config.toml
n_layer = 9
d_model = 256
n_head = 2
n_kv_head = 1
head_dim = 128
d_mlp = 1280
vocab_size = 4096
activation = "swiglu"
norm = "rmsnorm"
norm_place = "pre"
norm_eps = 1e-05
positions = "rope"
rope_base = 2020.0
rope_fraction = 1.0
qk_norm = true
attn_scale = 0.0884
bias = "qkv"
tie_embeddings = true
parallel_block = false
init = "uniform"
init_std_qkv = 0.05
init_std_o = 0.0
init_std_up = 0.05
init_std_down = 0.0
optimizer = "adamw"
lr = 0.00181
lr_mult_o = 0.697
beta1 = 0.9
beta2 = 0.99
lr_head = 0.00545
grad_clip = 2.0
warmup_steps = 516
schedule = "wsd"
decay_fraction = 0.858
decay_shape = "linear"
final_lr_fraction = 0.1
batch_tokens = 65536
seq_len = 256
doc_mask = false
train_tokens = 531500000
steps = 8111
dataset = "wikipedia_en"
Each number is 500 + 25 x the weight over its row's rms, rounded and kept within 0 to 999. Layers, rows and columns count from 0. Numbers have three digits each. The size before them is the row's rms in percent of the matrix's.

# gate: layer 4 MLP gate, 1280x256, rms 0.0997, rows 1153-1219, columns 192-255
# up: layer 4 MLP up, 1280x256, rms 0.0931, rows 1153-1219, columns 192-255
# down: layer 4 MLP down (transposed), 1280x256, rms 0.0828, rows 1153-1218, columns 192-255
gate1153 094:500514479517475483506475512500559480484518512482466505513504519498469509502497551500484532516489490541483494449497518458488490546547505478459469471508488474505494455466519504507513460517516500
up1153 096:517469530523495513504501531464514522496519454537497477472510470501495457553489485533515458464443503513530515462510509495535477519516491514470508508510487482516540488500503462524523490491486478
down1153 096:506537566530503560511486500502467525515534487490452525451502476552503508499446490480455443501523474510508510507453502537467532496472508497493529488478495518538534506530515514523539509514508476
gate1154 105:510466506525518550531503490515471511492491500472527487500508480522533510522497464522521486455487519493462498487493451499481522466511504478512517542534502528523451515486473485497518479530495459
up1154 104:490539512471479466517532520460488487523508495527529466474550500516484497497482502513513468506504440521454500526508493472487512502503471471495500492460546460543508476491510524508486512550538480
down1154 104:514516512487489525533503493488494458540570529509526500477478471509530512483533473499525471509495468514461455516461560494530499503567492493460507459518547519530532471531463527487458523510478483
gate1155 101:510551491501501483505502450476501522497483496451496474519481512493491525528518533513469496531479454514479456466518473549449478503531481488522512542489465508484443541548488535491502466481482510
up1155 097:484479483529487478467512473471492507564491508544550512540477499469462544494510475517522493491507482521463504524478474508442512511490488420516470533525517493502479512547483461474498523522484511
down1155 099:523498489522546490515481483507492548500432493492496492531491517523502502472472537500472494529484481489519520487479420497519467515485477482530522498523496469477472497534498453477509470490543521
gate1156 104:504483424479497543564487517521469451526505481515487524466534493498451523529477502469497517494481505514516511495506471532516459500535478505519532511538480493524475526501455493485498490512463499
up1156 105:495524508453469486519480467548483493485496568540513503454517515474481495537512501511516423555492530503489499511514516490530457515485534518527489463521483521540478491468520512455447483475484496
down1156 104:515457456480531476515541482521513470510482539520495538483501482477514543519490498477497481532554488470540513522535499529492481521507492525494486482519526525502456511501443482535482505507528464
gate1157 102:475488497502494486519490529504516480501538500515490453491516490479548424534486524479437487528480472498457491488503488476484519484467489500533523530480545531545497522498451520480508498509528491
up1157 102:444527524508512469473454488524515527530445506531472522573486508435515505465549473514454495486522486513505512479523490523477485493515552511501493518491527489492517517487526534472477541530493496
down1157 104:496459449487481455514483506472526530536487457481488502473489512503498516471498491494525528516518505521540485458499491529518499500533522511543520489487504489495498472453467469522545507499502520
gate1158 101:498560510482483509464454497502509491508516494506485538542513517484464455508499477481521487485473504484438474452456522481506519532501493465525498467511493533535474488504486506496551549534476509
up1158 096:485521544454487449502493524483498503529568510492521499513506469518506480536509506476510498500562505468520540502513467511504570502491547487538493485509502548468512516450494471528499503508489529
down1158 096:481514502477543508516452499483480475529496519529493490537473521484486503519530480495515496528521491532494469484525522563483514495487529467507524518548511489471539523452457477495512469492491480
gate1159 108:465502447496529500483514482455424530499473467484527498486509508503449544490451526502495488495494538535490469496462522504487520495540473485526542480574491474504474494503464502528487495475530520
up1159 102:551480495518454493494506537551555462484513535499494521525546497496506523509538437458502519495470520490531486509544461483500537463501488551522490519478480512516504518531462485504477495483562483
down1159 104:529516476509509478472498477519465486533503505498476477526446506532536491502501468471499518485489513464542511514499511480482516479496545550520512497503465435513516523512522481481490470518486477
gate1160 102:477529545458486483525503514509487495515521499497507491511513477501467469498492528500542488464557483523500491482563506495500523508522487463486478463452493489509510503526486512423559484483492518
up1160 096:526516521537490542451530488504529555509505514542477495487488528482457502512511515561498534465505539499519517510521528509520520575479532529538451486468501486504481524477478503486507464485532464
down1160 097:454537515481480530473480471542505550501488504477508499471504537505490468512528509458502513478497454547474529446470515502522518533515499525498429509479485515522533498519530581536499492512496531
gate1161 102:505509474489509490497490517505462551495540469524516492470552487525508428543490514499502458476546537504520539524514491490516500493488509485479504485478513499480468510480465486489537531541479517
up1161 098:511550461481473493486480515467463543519507480543551487463498479512513482565481507480512492476503536490462493505481541505473501495506539530467512495484472502484488506506467541491449538497465493
down1161 097:473541525503464498507493460487508476514532513474560496463486493513497515483518499494491498532491494461510458484481443503497502466489519513487529513490481448488488476512494461505474518479455447
gate1162 099:513510525502528490501495492517512471503501492489501506503501527493489461553527498506479506515482487545508481482498483461485477526517533506502458492494528502468518464506489493466522511483530487
up1162 102:549519491505467533526479471493517510497532502510520485459534547508488472530498500480530523521546529479555499486505521509499473495459514511503512524489467483519513531482525508528458502516529511
down1162 103:505475505521541547521489492510484472510468449509512472497476548487460525500501510524529479533510462451495506526470509519444494461510488508522508516510466517467478560503483540485510520503486490
gate1163 100:505510464480521506461488484501484506523504482516546543501492502483501525525524514521490512562494488481464520474484514493454520518555466516507458499500527460502503488541503449489485533472505497
up1163 097:488490494540519508481501483509518496539477541502517538538530541476505492487524506524512541491497544512485504521502510451494479535488493515474519559504561536502537512555492480507503519465520544
down1163 096:537506475502486520522502489537508485504448513561515524524502471457486508469514492512512534496506473491531507528522501441553500561481526496513522509519504505476516526499469511490531440518494466
gate1164 090:499489485505525500504527508508507475499573472509485476526501543510557538541511478520441497473495497505543518504518502486509533496514526517511481505476494529499502509480512472496521506521460539
up1164 098:539506477455457498477471535485502486507499491549477538511499479501515502500499478487548524517484503482488533524474495466499512546593490485506496490494459525497481523491513492519483469528489489
down1164 100:499531485493525472498506488509498508499533519490510475500510517514470511491527521507530555508506465517483528459470512534480546512482501454459496484472446479498464550488523516530593492510508512
gate1165 097:530522485509463536508475484514512470506508525486484524481473493488486499519509472519492529476491515507472462484518428489519467542541464447517546500508527499491500511478522541509508518514487524
up1165 094:467500484484458488530476487528531489516464534534491517555471515497496515469487465504483540478496487506503481516494485491504515486482513499552514541478488517486467441529491453534532484491486533
down1165 096:506512530517504564463501480536519528486503482490525512520475473514519509529514518495563496471516491508530491461508486496501516533553526492523463557485499508438544486526515545490447499501526530
gate1166 102:483481440492473514501502490526502510501498547509504544520489511458493503499471511478518501532515462552455483497491505480489526499491484464507484469497531474497473508508492487547510529482480531
up1166 103:505513541470525464510485473483501485496515473489519486499533544509493479502531509558501449536494482533482501489485520514492492480531526511550502479505520531489418460495500511518507465509478505
down1166 105:478499526486568523521469478506486481513466515503548504526470512493513462545481520496530447505492463485458498503504473521481485488448530497505496459533498462479505453483482501446513506478504500
gate1167 096:516495524459527481488497468490513506458528504520496519492494512534546536479486475481516460495547496481463485518526507512544545518452488481531503450494460512480488467561501471474493498473500499
up1167 098:494520491557543528456509455496509480472532523497483492461519509520521480532507496496497537514523498510460510492533539526551515494489479467515544521527452518528507473500505475544517527514500468
down1167 096:527483474487461482487505446501490500490492474526524489513511521487448525571499521516525506477484519467471520517530539484484516514533516507482467521530502505495464497485490524504483488515511529
gate1168 100:516507506479547537485483519525494530555489513457461493479485504526529505482493483480465525537542513510498531505512479536478480504482458528479542487534498522514482509531498503469501510470486489
up1168 099:524551496483501465495513514507427480486489468475573527520478508495486497469510486492554518486491474512490509528450490478526503508526534498559537508494517520499502578470501480470502486501500516
down1168 099:489524493547474471483495499463489499497474529542475496509462513500532545493510526496499542495512502512517513565486490512524415484507508508534506484503507517573510484487535506477507505445529520
gate1169 077:514518528498531519458526462483487487512510459481498481534498492468472507489505555537479509509492501487506525501470454495536494482498503508499536475519500507491550490521525518505509537501497538
up1169 089:520546460477489527540467510468514487498519502538462514479494493543514489532470513461534500492499500510509530501502530495479489515509496459531522487497535530475507486493480531509528495514479496
down1169 092:544502538486462508555497467487539493511491468502487473481494483541484476513500516475504481487505507510504520494470498498468506484483540470508515523511509563502473451509420510488532491502481477
gate1170 109:492518473474489532493488521510548502512507474499487474505504528510475495515529528549529472478511502448492485522510480450523518546511531500513467520478529532514542515501545495485473513468446509
up1170 100:499546537510494491482536514539542557508481479446542491518514474521503482493499511465501492468474517496516512532455508445524509503474457507507493521488500488519522506460492520472457528499489515
down1170 101:525470471518493531474497562475508487549490480476504499532486533505508473489524512541462488520527481487505494486474487457479451504506490513506509482475462528537476478488477453480507519500505524
gate1171 105:485502527446484542488527472468460522491538504489559486475469494526447518513513513491533523540469516515489485473474510461485536490514513457496480501501518509471499498469507493460517546537480518
up1171 100:512526447500509505492539529534507495527515497510458505519497483488526504454519465546463537504502518447495457516474530484568510493472503489494481488478487515499492473531470516534483491515516519
down1171 099:495532499494487525521538517486483471458516532523508444480496498531517492519514521455527512477469524559529477516502507521486508501507481501502466503495492525488471510513483514555523514496510484
gate1172 099:554538500480473527555491530499449485516485477489496536485491459498436466495513473485513483504511522514484506448507484487454473483506439521503522506471493542455500491558515483469510462491471495
up1172 099:499504485525538509468465479520498519444416552513503494469480487502525477489514530516494503488489470500530479509517504522489479513500474480459501466497416506529476512467503491449451489526506505
down1172 103:480526469494500505481458473492494494457447491509477555478505499493508476496488516526489517514507505521535483496467457517485504511478477499502576484512510484491482554479510481518481502475545488
gate1173 106:486559472495529553503495471524505504490531478520562463540552524491547471498486533490461513481494526493458464433501510465505499532514511518516491495494471493519466502486508480490479548484486498
up1173 102:466485489501457496511528474492505502510454506491541522528505465514485504544483499520525505513479476487536477513464501513512505509463449505505529506483466482466508429509497500495512459510515473
down1173 102:505483439474432558490499486531522467471544468530493503519474465497503526499467487490524517526511483463474542510496530499539492507543547516478499453549506490472505513453482541517502502506494481
gate1174 095:498482490500547461478551518525465535567451481472474511467514474497513491521525508501479516541515526521449502541455505471510532482513529521512498482517573502504444480495480507486515465506501536
up1174 100:490509519512535486508501521507503484561535477448445508474455501477477489463489540498541493486517510536527483503513492478533426514468493492550482494509458530515503482492509538505540523552498477
down1174 103:495475547470560460509535491492550481514504512469482525506506492497501497510483524489499499484565550517531524506504467502503502525481490498515486498525484515475546519491473491487537520483468462
gate1175 104:460464488493514504538514521492513510500530496510530514513485509512516492503514514536504499491461487551493512490518494476478451499492498490522492514498476492529452476527488510498507510526498493
up1175 102:542535501487536504514535487510468525492521541494490525478490492490485499474499507498480509494457516514452474525534510496525562530529527521518481482496512502473491482456536528478461501474507514
down1175 103:477527526502511463516522494495507523512498500461522522483498485502451535528492495493494553515502523504513482468481457525500519525527504520467509492530468474486500489458542498559468454484525514
gate1176 098:509481501528474481498457471524534509500469505480475514522490512511504486505492523448511532484495471489486508515508420518480473525481518511469498496463490474476514493553522534498523505519495527
up1176 099:485495489498518507514495487532499523458475508489561477488491506467453466479544498509535468517479484477492522482515544505494459529532530457494506511453471472483483484540534520479474501456469479
down1176 099:508506497473507497494468515510506519483467528525463511525528501486448461504486507507540497523518519534486493518487512536512507513542460456499461550475470470464482496483506525495542516541515504
gate1177 081:495510535501485543436529500477452464492483481510492452497500527499482508514507499503525543534485563510491494514501453511505497506494503483491525508488478498483511509478485502475539476522456527
up1177 084:553527493474506510529455467498527492506532511526487487491521472481569497530510515520508495480529439496526559499485524464488462508489513476510500472465492520513521498474538535491469554484491477
down1177 087:490514503489485536514500509471485480480488480462471501488472486512507531523494499499491588541513474496493543523467493450503486501498507457525504515466533492511496505513544548474523512496502499
gate1178 102:477470519490528496511536520505491455512451453525515499498511479535490519504495490565541472512530503506553494520505484457483495487506494544494499493485490509484504564462512498497503521499514526
up1178 094:521474505515520492482533505477528506482511490521480508504496453433521502503463517518484513505504520446466498512484492494444483529516515505528502534526519480504542522463505493471489477504500492
down1178 097:545467515484526507490560461506521497503551502497547463542494487534514481481513522493482499501521484511481528485500504497493488509493489490475505475448483498482516499505506453458489465453513525
gate1179 103:547524526508501500483486570497465525493495463505480513527521490554479540558530505536527454501465515506481522479483489479516499495469512496447515478455475493505503451467465511512513495506505511
up1179 101:508490510540521504528492488474495500449482514533526510522419519554496511468534504550545492489560541488555511475508497545494503502474524555503448552477491488486449519522493490488551508520496475
down1179 103:534476513485507529490505532505504490486431503537477516501449521542459519500507479527460466525534503505543522450515464545491506530482483465478544495482498510504493478432503504496463485505497489
gate1180 095:501523442535500519498485507503527495491482514487514488515460519477477492493451523486456511571468494463504492506474469511458508514474469540483474519522478502484477510491496464499528550519501536
up1180 098:538505511498465485471505508534467543485491499510510475516502519470437512502493457506499508498515528475491513544429501523490535525497536505486491473505522476526534512471538493530543525494505475
down1180 099:480496500499491468529467508505534495483504535501448489509489505522494460504465522518444493512527469477468489481503517505456529503516477589516460454529506523521472525539520477500499550460512497
gate1181 106:489500485476520506444523511499489466476438459517493481478500484528505495507498503493507505469521512483521447487499494541475490511457506445549497435501530528496461530526502485467539490522460487
up1181 097:470506496551466470473483494490435504486457484506454507495464487495468517478480517513504549471511492521496496533487450499493515484501508500530504524511489480504466503458467514485478532540576462
down1181 099:511470508491487515518471461471465468452440499465517482496511469513512490441523504484517510490537495475513460492483466459523489521515494501465512484446487465498467517515470528496490511500472546
gate1182 092:552496506487510502484512508500517550522464468534493448514479492512518519476516455532502541510483489478508521523502519529510467520554451487457507548467525552502476514519480466499515514474496464
up1182 099:457472467528488491500530503481454450544483523514472519517515505514468520502489493489489510523488480541481498501576554522493485501499498491486478464503463513510490508505520462469477513523508502
down1182 099:532500535552491521475463450514498499509497530556490458514499540506500482500488485507525489493507468490527523520528505528502502482491495475499468465509509478513497508530484467515483525514467452
gate1183 100:506517483482518519446511544443491557531500496444494439458511527482512533526497479520495492504500485511487474499485544490443536471528508519559497494466501454541467512547467473516480479504483470
up1183 103:512511485489484508490500498483517506504505534467502518472511522492509471539505494482520551472473457444490450510516536525528506458498537530465529487453526501480473551498482502496471519527491523
down1183 103:499484462492483517486495505504487518474471512531514469483476498454444511492506520500527503498514474519501467520544496493526461521468498486482520518525487495552549543438471511507496469508534512
gate1184 097:495465488487482508527487502470494501488558488506533489517505506493495529517520507499512499529517440493477470439507505528530484554488534486463497530501501533478515495479507495481516508502530512
up1184 099:491541501484516509472489522521441514460469475506471504548487493512539470531502528492523546481529542489551492500518509496543525513494515522528503488485492526521514477474538548465522512495478507
down1184 098:505495513496504468499492524487500483489478532460499499496514508517577518518479509491508503514538509486491489538475505464505508497498489538495507467511497509533519487514498452461488527505470483
gate1185 099:491474506511563514519503551517505483538510454518453492477513467488526522505485474523531507504532496505537460531518508491489487533479537485502480498487516494482528527512521499488506513469453481
up1185 094:493497519503493509513496494501488495472504489502521502517486500545476484493510560490532480477451526523499477506487510464495489485460510474482472521463437494510477512531481523483462485461512559
down1185 096:498500478502508529471550484510557476460502489504474474466495531498514497490491518471496490495521551485443505523486464522538495521500496429476511484487510438511537481509531464459515498529490476
gate1186 104:496483453490491518488493531476520481483467463520523488539483495518499515489497476501521483498535498497499485520506516515492511541489440496508466478481525494513496510515508522478531496488485497
up1186 101:516505516521483471471484504498528435468491487494533479528521491522497496487521570470477522503514511511511505532537519546489491511506542502458475501484511479472453457496496529494565494493537466
down1186 100:463532472487438510519510543510492495508492533512522457479497540524492495490497535480472538528476533519476467533501509496499542466478490509478555517512483514534471469538491463489489544529502501
gate1187 099:440447474510482445504499534531477476470515484525480462508485463482486506518499477544448498518485481462498516460458548486448477532485505466456491478463489539517517549583503486487514488505445473
up1187 097:471570466539520484480537473516466489565507494434514470513483515479428472509482494488503497518540519471491495482515513486455463527547504513470503488534527498488487510504512479568516448516487528
down1187 098:511453447492491472549508474468528523509494469500501529503506501517500493512459488461511492460513511554558538473491509496537460497467512519452514480474523535557506504534522550549454545488486545
gate1188 097:496502486506482523512484485504495499459525517488492501507507519515515439497490490518492488524509521523554476524510483491489478522533537474489484474536463533503493456487517514520469504560463500
up1188 097:522510540523500503524500497465516496467504496498517517496517521512531489529480492440543486528483466565518495490505536505521518479456519478521536476489542501440444484449497528527503534513478541
down1188 100:506567488512538505483471511496499552514491470557517538466501541465487491519500472530490488484496494486522507500496545508483515516502502494538498488491532514505540480509529464470498522508495505
gate1189 110:495537478520485514458531515508478515547438487516497513544572476479532496470542513522481466518555523505471486495520533489465453568524491490495525459497465552469536467521546483487533499502521467
up1189 101:508502528509520506480509537483511451482484530490511495512501516507523515564523507440493497513478470508524539504492514482476487522531480452538502495530523503508512465484481453473474511501483463
down1189 102:497525503524484506582516523489515509501488522535496514525462467513501495519476458533510502537493524520506482478501500504464526507523473477496473500526451532500487493477501506500510497486541463
gate1190 115:514500485484505518529504479486519550480488519507529478481480506540507436496483531502486525478470511511461479522524470517449492522494474532487455516483556488531512520533516485499486498498507496
up1190 109:503521528487516519500471542532483519530496469519496543450544519512477503508474481488528467524492523496494487497526540447476524464518497459506551515508483535501518450500508534547504523496453494
down1190 108:511500500509543478516534483514485493503534495550441522522526476508479489486530484508510492556496482463462465487498573519495493495469519438535492532456510526457514460469511490501501514498479483
gate1191 096:529437521503485526468514538513481495484500476513500478508523488509501516531484494481467481512465534515490490482534541521450510524512498529548507523503471525498508461519537499450497495525511505
up1191 098:462494495482473437527534536506504527506480538504483523505500513468485483499503487477520453485535497520540505487464507472470512488507487513534498501437517511510480487499458491483515470513504476
down1191 100:489477534474567467488487512529490500535446488505492503519514504502531514445474473502484519507505491520484517488524532474501475491539517520551513484530469534501457497490513473493466500453475475
gate1192 103:509533489501519492491463498479472489520514467508483507487493502521472501537489447507490443483523488538504450471508495494499460475513527455511523521493522501454514505516492518498513502516513522
up1192 104:505530512485527520515534475482471536485521499505488483486530512510485486475478531506481525549509523503536519455543538513528546511495537488487472474474508519512529504491508467508507480425516481
down1192 105:495519529488475474499491513500515493488527510466485509466485405524506514494521480523497507521526537480493519473490516514499517489523511488491487498467509483489506525524508451492502521485461448
gate1193 095:463484494489520487506460450450469466543519472488476449442477499467531473507484490498510542537516497523492512508504481502457464489519485483479497486468522498505534515492454505487472526476516482
up1193 100:466494513537494521524492490540494484499460510494507514517445502538540545509508529489507483530494512526497489502516504489479507467502515522506473485475497496516543507500457515459518510485520524
down1193 098:491478483488524512493475463495485468523472505513491509507480497490430490497504459527476493488498465525475452490461518531534480500471483467535521522460512478527448497506520445501458545531463537
gate1194 096:501496459462459476499524544424482482514524517543478531496498464516445491461500490503504471464490457501506477490493521495484493479492474463481484489488489518475487510456482466487522468474509489
up1194 098:476523495526501502438489422514523509477542507498526506522521508483511531486510529503475493497519490469530502516433500497481502463520501522460480478477538503483504488512455452460495525451498508
down1194 099:541513552489474535487485494511510478471543487504524516545509530489515486527493498517470541532503454459525488470492538521481463520482566479490497502528552480483543529520460518503562481511503509
gate1195 100:504521506496511489541515468487485497526479518444547483525577507505502474516478512443506505533534549480496459486504483490544474489484505491506460457527468521472474479523472483468543529535504523
up1195 100:480485491501457514494500506493481510496536477497490546520470508518520500509506454482526549444537483447469485501492495527534526540500518474516482494528539480530465455488486516478536529515478457
down1195 101:510501523469535518513522470519492477500539506469501495498509553482497530495517521535549535470538545509520451506505515483529520511493491472512488470488453485492489496532448492456540542498530493
gate1196 088:478529472487490523470481493528550519525520489556475451522483465519514449503478517479470491477509515486509487542478436518515473484479484492519501525496499488481498508475505495507466518513513507
up1196 089:486530462523510546549500500526500523527474455481525536493486517486483518480530486504543556508519507474476523447487528546485523511505522536489511490489513510497502455520479485477510527471469494
down1196 089:515532470484475508537488499474506526454477487478554462482454483467506504494453487518478522533500515481446492473496513465472485463518501502480518481510460522475547498496518509519511521469495514
gate1197 099:537561526502491488532442515519497517500503462546495519519513496455517515528491482471497496486492538504501510529495500465490499498477498495523523482511478526503471497498504486504505534478510471
up1197 101:527519497525499539473533532488476508498516509486487528483475527519510493499518509513497517515493504527490455482492475516509534424490491541478519482550465482534474462495531452532498557484500487
down1197 102:453561522501483505487453506521527498539516463493522471523491528519491478503472535476540519483475490465482509487495488503511476494512481524535480457526509503510507496496534502522497526498533554
gate1198 103:482489478471516506513546509492489509514465549517477489524491508510510462536505468490549512495511498523526513504485446489455486467462496521508469505495498463525480474497490535492527484510485500
up1198 099:478486490507493545507489499492465509558500504516567526526510513493465476516469495577515486488489532520512487482482498522474527493544529490501493507536490486490516512502522563491537499473548508
down1198 100:491542526502535534469484517546496493522548493544548517517500467487518470486481507469511453512485514508465462473506515496507479502506453529496493501461513563440515460546517492475540456497493501
gate1199 107:482530466495509516516469505497509468432541510544509522524507502506541508501458528530466476491494490518506485484474452460507507476446469521488492526497479533512527549476514482489507468481474493
up1199 103:501532482481481527475552488483523460485501471532524496487470457476517497513479508532502492489494513456469466435514490493513485475490492520530508474434492512522516527483535495498502502495497508
down1199 101:500493474539456526504478473494529488467504494476489505519495502517523458517501515540543508505466463484455541449539525523498481491508526492513509510503511511494485493491518522526542509522480479
gate1200 103:532507463535525526504477510517479496476522518488479494516502487499500568513555494540509510499511492477509539543520532481497473523484441460547530517468520527519488549534493486430476518475528478
up1200 102:507484510492521498513526564439469468474461493509491532479492480488504520517493484508512459494456528497505521457499504475478565496522490518521524541461483511467472481519467541492502498550518493
down1200 102:534514528549528495506534520499521507482517493510499488484537538509485488522494485511498485523505526508472511497492512506544543472481441478493484515463513544504518474569512478501458485517520477
gate1201 104:446479521497513487498470536461494494488492473509508508510528468555510507504467516481457483571464517524484513549480514472490506502515475513535503537464546506520496476547519488465484487534453511
up1201 100:495530518527473513539461480501484494521512512526507521475525515512514554502467505492531510490507519541449497523509490473471495496490486493485523479520456501448521553494510498483493491452493445
down1201 102:533529499509533507465508495503481534452524458483463531487470509477564523473477470531491525502489509514508477529482481507497542465527507517486474477476493534508500474479524468509492487493503465
gate1202 101:494479519525480482453475459502514498497544491487496450533512503470511471481504480514540487545501480492476483530456438486485480485495521464490508528478493502511507468499463525496504503471533503
up1202 106:504474501488503472520551511501542496480502536492475540521513463480534492475543506487511513474498489513469498510432542450494467464493485481468490512494498513527467476506538494549490532514511517
down1202 104:509436482515478512455469484504545485518495476442477491547507452512536519484530504507529453534478545522510534514520504494485535475532535454495458496497514519549498504503485499507483487517497523
gate1203 097:444457523515485498486514491499486494493520471497456516516503504463479488502491494494506512519521510539517458521510485501518453505487454501472468531492499526495457530522493500483541515487478489
up1203 097:523516500499488502478521520514521493513483565486507518486522491462497492512514525527543526514493502488516500526467500512575523502494503494452514475515498505498503503495516486538509507469522532
down1203 096:570491516524508481521541490501500473497485535507512484502475506553484538499475495500510501519514486467486512499475523478490517483536533505496509523476546486530496488468496501519467511475494524
gate1204 098:507472512466480490472498492496516519471522464553490505488506474525485441476543507483524500489484491489485525509530537536502482517466495501524486525507508526520535499509492489499518531501490549
up1204 102:508501520513519506486504455468500473508488490520510495498487489446482507498495492494499514480508493512486500529484463522466506494493556536516506477496467479455501508503466498425531490519448479
down1204 104:468503522499489460527448496537491504514469487547476498561518515523491500524508529501508499487496465498493478515526505458497469523490480469553485464501502500459500470496459510464477459514497496
gate1205 103:522540480469532494502541482477505505541462513510506538497542477510464460477515494530436476527501496515527535515469542498455513535512500459546488490477474501478513482540500457450502500505556516
up1205 103:495493525508510485533478494507499493526478470450501483496482534504516469486504453517536488496529518503518542457518481497521526527507521513503493510456497535501456548529484514491545529572536520
down1205 106:502465541489513538488555490525499480508517501472558462561513498496458440501472453519463479512517508488484497498518515497527490483514487534492490516553491478521432472483497518488468480468488477
gate1206 099:495535452520524492501514481483538494510505530492471479530523521501494479528493498493480527480524523489478476495490538489528509513498499476555471516484530517504543550556483552466494514482503546
up1206 103:487501519504468508468569491465514470503474488481502485505504464517504458477560483450480471479491543460505500506498500487521433523510511485484495520431517542506466528523535488506491491508517511
down1206 102:485484496507477535509460516473516567544519495528522528535507505524487466486495460494515487514540481506498500521460505494502473495473511487506490500502471507544535493545534480492470509517516484
gate1207 106:453457534487496498514537530452483508515459483506456487500518538514490518489530507514531502524534511518477454497445489534516455534479500462506496426489538478452479527494520511491488513479554486
up1207 100:503513537546479526531485487478520521484532560541511501527516519504526544512471487462517490523467469499515478528519491508501480507521525466464490463501546490449474519495504501487510464472491470
down1207 094:490532526529433504472546446498498529519497489517457505480490509490507529489486441528517522524452531443489525507538502474517514510514526477515514495560482501517477481505553480530507492524452520
gate1208 096:478496465532490534528490544475534529521460498497521510553518527527483468510517503476459544493485506468518505522453514502496487503515475475479509535467512497472512506547483487510495478499510511
up1208 096:517502490509472535473546566502550538504500492510524498489526534497498555519471497530518498507509509513535522493513499456515537530514473558536495478550498508486485498502524530545512526501500478
down1208 098:474449499511548510507508512485535486454506549555567502500480477487505528481507501504483511515521534491498480515459468523504499505529478513492478490493496495512484498495495520480494470460520477
gate1209 107:527491525464536487507511506495478494480522445459479473525520460504490521524535501521472438511448520507488535489508511516483530515524522510523531468515528481489482542513494498500500525510497552
up1209 105:510530521495472460495477506510484538495505506441493489478499533514486502536494508530495506501518506476465500502529466514472561520542496542474484495489526497507501507533525492481498488489538480
down1209 105:549471497515520451475521517461529515512513498465545506491463516530483462485489529528505519461505519484481477502497556488480515506504489507500497557483510456507534498487517535538475473506521467
gate1210 106:542530507470512522494475553499496495471482466529511497482472488481460483484480529509488491523486488535519516497464441511482476556515511474483514495497520511499517484493488507478434505532486516
up1210 104:454502564456524490465504483516533476523515525486510540500480498489511512507488526517508488464516513538458535497499571448500479499509540509493488498503540499486487519551499556519513468464466537
down1210 105:463527505519474470499513497498528513521462477524482550484529482530522501485492508472505530479515499461569495460512520493475503483495548489530474524489522462541455484504516515502482481524515542
gate1211 096:525500546479488510504523498527491518478451483505502493508474514465485516523551466514525505503491472499519484541498457499470487553508501472531516490518508514473475472461520497490517504469450525
up1211 096:528488490454513487469485530495501528537493478529490482446448497500510488562554471472443455490539525477480516481509473500549490483515518510532517463481513461488497471531501516459432472469525447
down1211 096:514461523480514540529534501480498488476523499552508464514506538532481479507516521529461512549461515524504481502474483516475485488496517471525519473451473494520504512547462479465489459540495450
gate1212 099:507508526514520522492474480510531475536518501490462474501498521506486502512540534539453502479506503487463462480507511490491474539491542460525482515495509496506509512476459509497505505501508492
up1212 100:516509511493523476508462503491519531501518526483522523482493444498473504510532500497528503510468493469492523504520552490512495539512461494522483481522481497495450480523460513493495499494494487
down1212 098:502521468471506502505502452484452514492528492469506480534504472470479496528511506482552447500489499506522487462516513512499474502467512506488540472496529508463508522513507491470476516537552502
gate1213 100:506531526496488535466444455499461514489468524539499490528515501490508451526488520432458462512501465483483512481517470459457512522466504441544524520462516447507523497524462529522501483525538512
up1213 098:482487473468495521478494473447487503554479530532482518519507468478474498536527465453477514488494533484508523488528488500488539454507522503535504491556489466564507522525489438493494506475508472
down1213 096:480464523495490471498473573452500521487521537476498463488500481489472478495521508483479521531482440532453456533515539491481510464493504505513496499522506468527481503516533519511526526484506491
gate1214 107:501476489527532506516461498515472444469459500497464476508535497512536512498465485513499554493480483487477536522487525510509450486467508452495498480485460504514460521535433507496496499489527526
up1214 103:497501505542513528522520476528498537511474466506494495430497455511525467554514486507495512499505473506530558453528510518464504491549487499509524485502487548496512489510502491519474539538489484
down1214 103:548474481508483509498450506506493519522482532494503457515499518492496487456534526508471502524534526495510511470458475478533432475479488514527449479502504477554522519500452505479507516491528510
gate1215 104:519493565484494532507504472494511512526533499499481485525481440530572487491514541472488498542558492520514482512484496486509513539490483477521502487477508532491517488441485516494521507480513473
up1215 103:512479564533510472464525520484505493509487514518520482500490478508540483507514487475504499457485522469495492497500536554516551472473493494531507533466486507467492523470508507449479501455478517
down1215 106:483503440497517467482515529486550493469482501510470446501432516522470516505522494492522504483517524478489489512474470491478490485514500479514471500528484493509494497522490528504477512531505528
gate1216 098:504484494458530539514514524497520472497472482487507499491500458468496543523477493449500463534509510504509499522507509435524475475492512517548504520451481464515449484485527503506496529500503491
up1216 095:483505502532519482487520559521490507493484558497510501484497525489521522480573513534487492510560492506529503525533522504522491512484520481496436550509507516513483526478515523479482537477502469
down1216 096:495496526502511514535491472507516524488489561509526481459482477539435523497528473480496533491459527514508503521504539527504479491507517524505560470495529558510513495493571474506501468505527489
gate1217 105:461535480477523500509471492530529511493489507505496502497546476488485544484542543504446464506493517534505491495486504517513487521478532514486485507509442504446482470514516495469555531535496507
up1217 100:493522469442538503483515496539515502501505493524482494474496503520538480460515469477479484437508520498514478485466471468486507494461493455479531486476497495455542466467509498509536504481482508
down1217 097:524545529526478502511497523495516486487455511469517470484499552542529492451513505498491473486481494491471479486502505504496501519496457494473527568497501466480506528499509462492505464507485528
gate1218 099:488506515530515520467474508482508490530513468479483480522498493471478492534497490506492518519488519545481482531478530478505467515487463500462506505491542492515491499502505499486522497524506517
up1218 096:487518524479493512480492478472458533495488520499498488462488514477480526492529538541464491539495471516518528477489487540484509470487500518469472461496492527467513498492516530488498469506510533
down1218 096:528486490504501497485463471504563524510521515522512515487463529473482510505472506514480486487460471514504493547468474491490491503469540477514504533512485486516497551493531488488555512539506498
gate1219 101:470496528526515510534515513550475496460531476489486510527524498519487494465574489508517486461440534507467511460493529506467506541491486492502505488498504560511451514519528547458497492532480471
up1219 097:513531492519511526525507509493516490475481550513526490511512463476530503500510487501519554558443506476478514510518513500481477528482491523462500466490520499495535519544540469508493535516482513